Weights of a small transformer language model.
Architecture: RMSNorm before each block, no position embeddings, biases, tied embeddings, ALiBi.
Each number is 200 + 20 x the weight over its row's rms, rounded and kept within 0 to 999. Layers, rows and columns count from 0. The size before them is the row's rms in percent of the matrix's.

# layer 6 attention output (transposed), 576x576, rms 0.0482, rows 575, columns 512-575
099,189,181,181,229,197,169,194,201,196,180,206,188,150,220,176,195,229,212,184,202,191,220,229,176,205,200,196,228,182,209,205,183,199,219,170,193,187,183,226,194,168,221,198,184,223,177,190,157,169,191,201,195,221,241,184,199,175,204,204,210,193,239,204,181
# layer 6 MLP up, 2304x576, rms 0.0452, rows 0-24, columns 512-575
100,187,191,198,212,185,192,193,171,238,229,222,207,181,175,190,156,173,201,190,169,187,220,189,190,184,202,194,187,233,222,158,174,216,208,217,182,202,187,199,191,181,187,217,205,172,206,211,187,220,224,213,179,201,189,196,174,179,201,221,196,216,214,208,197
101,218,157,216,222,195,189,170,235,257,203,208,212,188,206,192,186,188,225,225,211,206,201,212,157,211,173,213,203,198,207,214,217,226,191,191,200,219,223,205,189,188,224,206,212,222,200,177,178,254,202,211,188,234,209,206,176,190,227,194,192,169,190,207,202
100,205,191,211,178,211,201,207,177,180,205,172,202,195,205,179,187,178,191,162,204,215,165,197,171,232,191,211,202,223,221,214,219,241,235,183,132,235,202,205,191,184,171,173,197,226,206,207,205,184,217,221,182,231,207,211,218,202,225,200,170,214,193,187,149
105,204,177,225,180,219,229,180,206,215,187,187,212,177,209,186,202,209,203,198,226,226,201,211,234,220,256,204,221,188,208,198,220,182,227,193,190,249,218,199,193,203,227,238,188,229,187,220,201,193,238,210,214,198,203,180,187,197,232,185,196,186,231,198,207
104,217,193,220,256,182,231,203,222,229,238,193,235,171,169,206,219,206,213,209,224,205,225,217,204,198,168,206,204,212,234,214,225,176,198,176,167,170,199,206,224,172,209,232,207,186,182,185,214,194,176,181,208,233,187,179,223,204,214,229,228,219,233,218,161
098,152,176,196,190,222,197,218,221,207,196,225,227,181,190,197,222,170,205,158,191,200,168,214,217,205,225,234,232,207,204,183,236,173,214,215,180,204,191,209,209,193,161,171,221,184,198,194,220,167,209,178,191,185,194,178,189,243,207,191,225,188,233,195,206
101,223,184,213,217,181,203,195,175,205,211,179,195,195,196,213,219,230,194,238,250,186,191,207,216,222,217,214,197,182,169,225,201,197,225,181,162,203,207,218,171,173,205,203,214,243,210,220,211,212,167,219,182,201,248,213,195,217,219,179,181,204,234,199,206
108,200,174,194,196,157,220,223,158,202,224,176,193,196,183,224,218,217,180,159,202,207,194,190,175,205,184,194,222,225,196,209,224,191,169,189,203,223,209,186,211,188,216,190,210,228,157,212,202,190,195,197,183,183,221,223,174,198,173,223,191,192,213,216,202
097,195,183,172,240,192,210,160,181,166,219,166,201,195,168,235,208,208,178,183,206,213,217,193,209,184,185,206,210,193,184,210,180,187,200,201,188,196,197,206,211,218,170,180,167,250,184,237,163,218,215,227,179,241,229,195,213,203,213,194,192,163,198,209,181
102,191,199,221,180,170,172,175,184,176,206,219,221,194,229,201,162,168,223,212,192,181,206,213,200,200,207,190,201,177,208,203,181,168,197,179,193,179,222,192,204,200,199,207,214,206,191,220,216,212,193,203,210,220,213,188,192,175,190,197,197,231,200,184,202
100,204,189,174,158,206,215,206,201,200,206,182,213,179,198,207,219,197,169,241,206,204,175,199,204,195,179,173,197,200,172,211,149,230,224,214,188,175,225,139,225,179,216,214,184,199,195,221,179,233,218,205,181,198,196,179,189,178,223,146,200,199,199,166,217
089,250,200,251,222,222,192,194,166,221,202,190,218,184,194,203,159,189,190,184,164,201,182,165,202,166,229,219,239,209,185,220,190,197,234,199,178,239,223,219,171,216,237,181,228,226,213,201,248,197,244,251,184,199,217,230,191,192,202,222,194,249,227,222,204
099,198,221,193,185,197,209,201,186,191,192,183,224,191,193,207,223,222,213,196,196,217,165,146,185,193,212,209,206,208,175,214,179,213,214,232,207,190,185,157,184,229,243,229,221,175,173,232,236,208,228,200,193,207,210,143,207,240,207,186,212,205,210,162,181
104,165,217,207,188,212,225,211,178,219,222,220,200,167,213,217,186,207,172,189,231,147,188,204,231,208,195,220,191,216,207,195,210,183,189,160,207,247,212,223,188,222,217,162,172,197,194,174,194,207,224,197,206,188,204,203,180,200,165,234,207,233,183,188,165
100,186,207,189,217,175,193,174,214,233,210,205,199,197,215,214,211,179,196,210,179,182,168,190,249,190,220,205,228,179,188,185,172,214,218,179,167,194,236,201,245,219,224,212,189,163,187,187,205,189,179,218,168,229,203,180,186,204,196,168,193,190,213,136,203
099,212,178,188,218,220,176,190,186,202,193,186,206,199,209,214,163,176,180,173,191,205,198,194,187,224,187,192,197,224,234,198,234,202,197,171,201,232,215,188,184,195,206,211,208,186,189,189,224,224,258,182,183,160,169,181,180,170,213,195,212,208,217,177,201
103,205,169,165,209,207,221,179,235,180,205,186,254,198,206,188,196,218,190,204,192,195,186,197,246,174,211,188,205,169,208,223,168,182,213,213,172,212,193,168,202,188,180,189,177,212,201,190,193,200,193,209,171,209,228,200,188,191,212,188,185,199,189,170,202
101,215,234,188,186,197,177,153,209,236,174,233,212,193,212,224,225,227,210,188,184,160,205,195,199,217,208,189,216,221,247,201,208,221,174,207,186,202,190,221,195,267,211,183,231,242,208,183,196,227,167,181,212,205,172,191,209,198,201,144,199,207,206,176,207
106,178,193,175,220,204,219,222,228,185,147,170,206,192,215,209,224,191,226,213,211,183,199,217,193,189,182,162,200,208,195,202,182,223,175,188,201,205,208,204,238,165,194,208,225,215,193,226,204,186,224,235,163,203,233,194,152,168,180,208,202,192,223,162,200
098,191,204,208,186,193,218,197,195,203,163,205,221,183,223,203,198,233,230,211,202,209,192,188,190,198,231,239,233,203,173,200,211,165,200,195,208,238,185,239,170,189,217,216,181,221,198,179,238,202,188,191,194,207,205,200,203,256,239,176,203,224,181,207,212
095,201,189,204,230,207,172,212,202,197,206,198,254,196,223,224,174,200,197,171,208,229,207,182,181,179,214,193,193,206,192,202,198,205,200,182,210,211,215,200,216,208,216,203,182,237,201,213,213,206,212,211,175,243,195,175,185,211,195,187,179,188,192,155,220
107,224,196,173,224,226,215,177,173,229,186,214,202,183,218,220,181,230,230,218,202,249,207,210,190,214,174,244,186,219,192,197,166,186,208,208,199,205,232,197,216,184,190,190,213,194,182,176,214,210,196,240,192,234,191,198,178,237,224,190,185,220,208,172,189
097,219,225,197,189,195,201,220,184,218,173,199,209,204,197,217,215,200,215,177,191,212,177,185,218,192,206,192,170,205,201,193,179,210,226,219,229,236,218,213,181,187,168,222,209,210,221,212,217,213,202,223,184,192,162,195,193,218,227,177,171,173,205,184,195
101,203,217,231,220,196,198,233,200,212,198,216,192,186,170,230,212,203,174,199,185,208,213,190,234,197,199,206,156,215,198,229,201,208,215,209,176,178,229,198,176,200,202,197,225,184,172,190,224,228,184,143,209,193,206,215,188,189,196,235,207,206,218,211,164
100,177,170,179,222,162,209,163,209,209,212,203,183,191,217,196,174,228,196,231,203,180,183,205,218,191,183,211,209,190,216,223,210,202,217,212,208,192,197,178,172,186,204,196,193,192,170,223,216,227,201,196,203,229,173,186,229,209,198,220,185,212,200,220,200
# layer 6 MLP down (transposed), 2304x576, rms 0.0603, rows 0-24, columns 512-575
101,184,195,231,197,184,197,224,185,205,169,242,225,186,210,230,188,208,194,199,178,176,202,206,192,224,201,169,174,233,207,189,182,182,189,185,196,172,202,198,197,195,183,204,245,208,220,189,234,186,200,180,219,208,202,224,190,194,186,186,199,209,181,243,168
101,189,234,203,224,193,222,211,205,193,228,236,174,230,207,181,206,188,196,213,198,213,195,201,142,161,199,181,202,187,242,177,166,193,198,218,217,223,198,203,209,199,208,188,223,182,214,206,155,199,202,169,163,198,225,160,183,215,183,226,252,239,212,207,229
095,202,219,213,157,181,202,198,185,195,212,168,160,187,184,206,187,223,189,227,197,216,192,185,197,160,190,216,186,170,201,185,187,205,235,217,177,211,188,243,207,219,189,177,187,194,249,182,223,196,184,199,164,235,194,214,202,192,185,205,206,159,221,190,218
111,228,200,205,218,192,224,196,186,200,191,194,192,209,234,194,242,203,184,191,221,246,238,211,225,185,210,219,185,171,213,178,209,186,211,206,213,217,177,232,213,196,215,216,203,200,193,235,187,211,181,205,214,205,195,156,157,208,194,187,182,209,204,186,202
108,201,189,177,184,205,212,216,183,202,184,191,198,181,228,208,198,223,211,160,244,209,195,187,189,214,235,203,205,202,230,228,218,232,191,230,212,208,222,232,197,195,185,170,199,251,198,216,161,225,200,184,197,193,200,210,156,196,226,183,212,174,253,222,191
094,194,195,212,190,175,189,208,186,170,185,200,194,199,197,224,201,188,215,209,197,190,195,166,196,182,209,215,205,197,218,198,179,216,216,183,166,188,196,184,184,214,189,203,203,175,203,241,210,208,178,192,192,214,198,207,221,199,179,168,150,185,201,187,190
105,217,233,223,194,181,184,179,221,216,174,206,232,250,181,225,199,195,225,180,190,178,167,194,199,179,191,237,188,178,192,205,165,194,183,208,220,192,188,161,229,207,198,195,183,201,190,188,178,201,213,207,184,195,202,174,211,198,192,231,214,237,191,193,195
104,196,177,217,189,218,154,194,182,211,216,218,205,193,165,217,185,227,197,223,207,218,223,210,236,154,221,198,209,163,181,194,207,199,201,160,182,212,192,192,197,224,206,217,206,217,179,207,194,220,196,240,224,172,186,222,211,202,199,221,233,203,190,209,201
098,215,209,181,207,226,183,218,198,180,217,212,190,171,197,227,200,208,180,191,223,210,226,128,216,214,237,194,219,189,200,207,203,216,200,209,193,226,191,207,181,196,188,216,181,197,192,175,200,201,176,229,219,153,190,184,214,203,187,200,180,177,174,198,228
100,205,211,194,206,198,204,238,195,216,188,196,200,186,184,232,162,175,174,196,195,195,192,206,228,156,198,212,191,231,208,221,213,213,229,217,211,183,187,221,199,226,196,196,209,177,174,219,203,170,204,226,228,212,201,205,201,206,224,219,189,190,202,243,198
097,194,205,190,225,239,221,175,197,238,215,202,183,181,195,210,210,202,220,164,195,242,215,180,240,219,226,196,198,199,189,212,191,173,162,182,195,186,172,204,226,219,199,218,209,195,230,189,235,205,179,218,185,231,223,184,189,221,248,182,189,208,206,198,201
091,172,203,202,182,206,183,231,216,182,195,196,197,221,237,186,202,229,178,185,199,201,216,200,219,201,196,191,191,207,197,194,185,233,198,205,233,172,183,176,240,188,162,195,193,197,194,200,197,206,175,199,224,196,182,205,195,224,197,204,215,200,212,162,242
106,205,213,193,199,216,225,222,217,221,212,189,200,218,193,212,190,224,189,228,213,164,205,208,243,174,221,173,194,168,185,169,205,216,198,215,195,186,179,181,189,175,225,183,199,186,206,189,183,211,195,222,206,195,195,187,212,210,194,197,176,208,197,184,223
103,225,192,185,207,233,205,195,223,159,182,166,170,203,165,202,212,213,185,216,253,230,193,159,217,195,166,198,203,161,178,231,213,194,185,194,203,176,201,212,172,198,196,263,235,225,185,218,188,228,180,174,186,189,180,219,244,193,202,189,167,203,151,197,199
099,210,223,218,211,196,152,170,192,199,211,224,194,201,169,186,158,222,228,204,193,172,235,221,193,198,199,227,201,172,188,170,200,196,195,166,193,227,184,181,188,194,200,193,233,211,180,249,151,179,144,223,204,189,165,216,198,191,215,232,216,179,177,193,220
096,164,206,189,213,185,188,208,201,187,177,209,226,174,210,179,201,199,200,199,157,210,158,231,193,209,216,180,244,220,186,201,269,189,211,209,155,190,182,193,214,201,187,189,206,215,171,193,185,176,215,201,220,215,188,181,206,205,199,199,193,212,215,218,182
107,216,220,231,192,220,227,185,217,161,207,210,205,206,199,183,184,210,222,199,246,201,180,197,190,186,232,207,215,231,237,178,207,225,190,185,208,242,161,202,171,196,190,171,175,212,153,198,216,222,196,215,197,156,204,200,196,167,223,212,178,179,165,216,191
101,191,214,157,206,176,228,214,168,194,193,239,195,252,189,220,163,204,182,221,192,209,199,212,205,220,198,224,174,227,232,195,171,238,201,220,193,212,159,190,208,220,205,227,179,222,213,197,196,191,186,244,202,212,195,196,180,221,205,205,203,222,192,209,187
105,240,194,220,236,192,194,182,217,188,216,201,200,164,171,205,184,213,203,206,194,185,196,184,173,187,188,246,170,191,205,194,176,154,246,216,226,149,186,222,187,176,223,162,175,160,198,218,207,191,190,213,187,178,229,211,192,226,183,192,251,252,215,218,200
096,201,189,214,194,202,158,182,210,205,205,194,243,198,214,218,206,202,144,231,198,190,233,210,173,165,209,194,152,220,213,223,197,199,194,219,187,191,200,181,184,186,188,162,202,202,200,257,194,263,174,226,215,183,193,200,191,215,175,197,180,200,196,162,199
092,198,178,144,173,181,190,249,195,182,216,178,201,218,222,177,200,203,188,219,191,205,215,206,227,217,225,196,195,244,209,150,227,220,226,186,193,160,184,208,185,205,170,174,227,195,247,189,168,180,230,157,181,199,196,207,189,173,200,225,165,201,195,237,209
103,234,215,204,221,219,156,191,179,217,179,193,202,245,231,226,223,187,230,222,204,202,220,215,204,226,223,235,196,244,180,211,229,199,169,189,216,187,167,209,184,200,180,185,184,195,198,208,189,179,194,214,178,175,209,183,232,214,217,213,210,156,193,237,198
096,176,201,200,195,190,224,170,207,212,184,213,206,207,187,221,175,202,223,190,183,201,209,197,191,158,211,200,220,231,224,211,207,175,230,201,164,151,216,199,164,184,185,214,236,179,221,222,219,187,208,234,183,198,248,227,192,189,205,188,222,195,203,228,225
099,201,213,188,221,218,190,204,198,183,196,192,206,203,212,196,165,203,254,201,214,236,183,171,191,211,193,170,185,193,201,209,198,206,171,193,220,207,206,182,188,187,191,206,193,192,237,240,180,194,189,210,190,174,226,238,204,212,193,211,211,193,223,209,225
098,144,193,188,219,222,231,170,194,187,225,209,190,203,219,203,217,193,198,221,222,192,189,192,213,207,197,205,190,156,209,182,190,193,229,189,207,204,207,207,193,219,169,179,207,157,184,188,196,177,169,169,188,188,195,186,222,173,198,182,201,182,155,169,175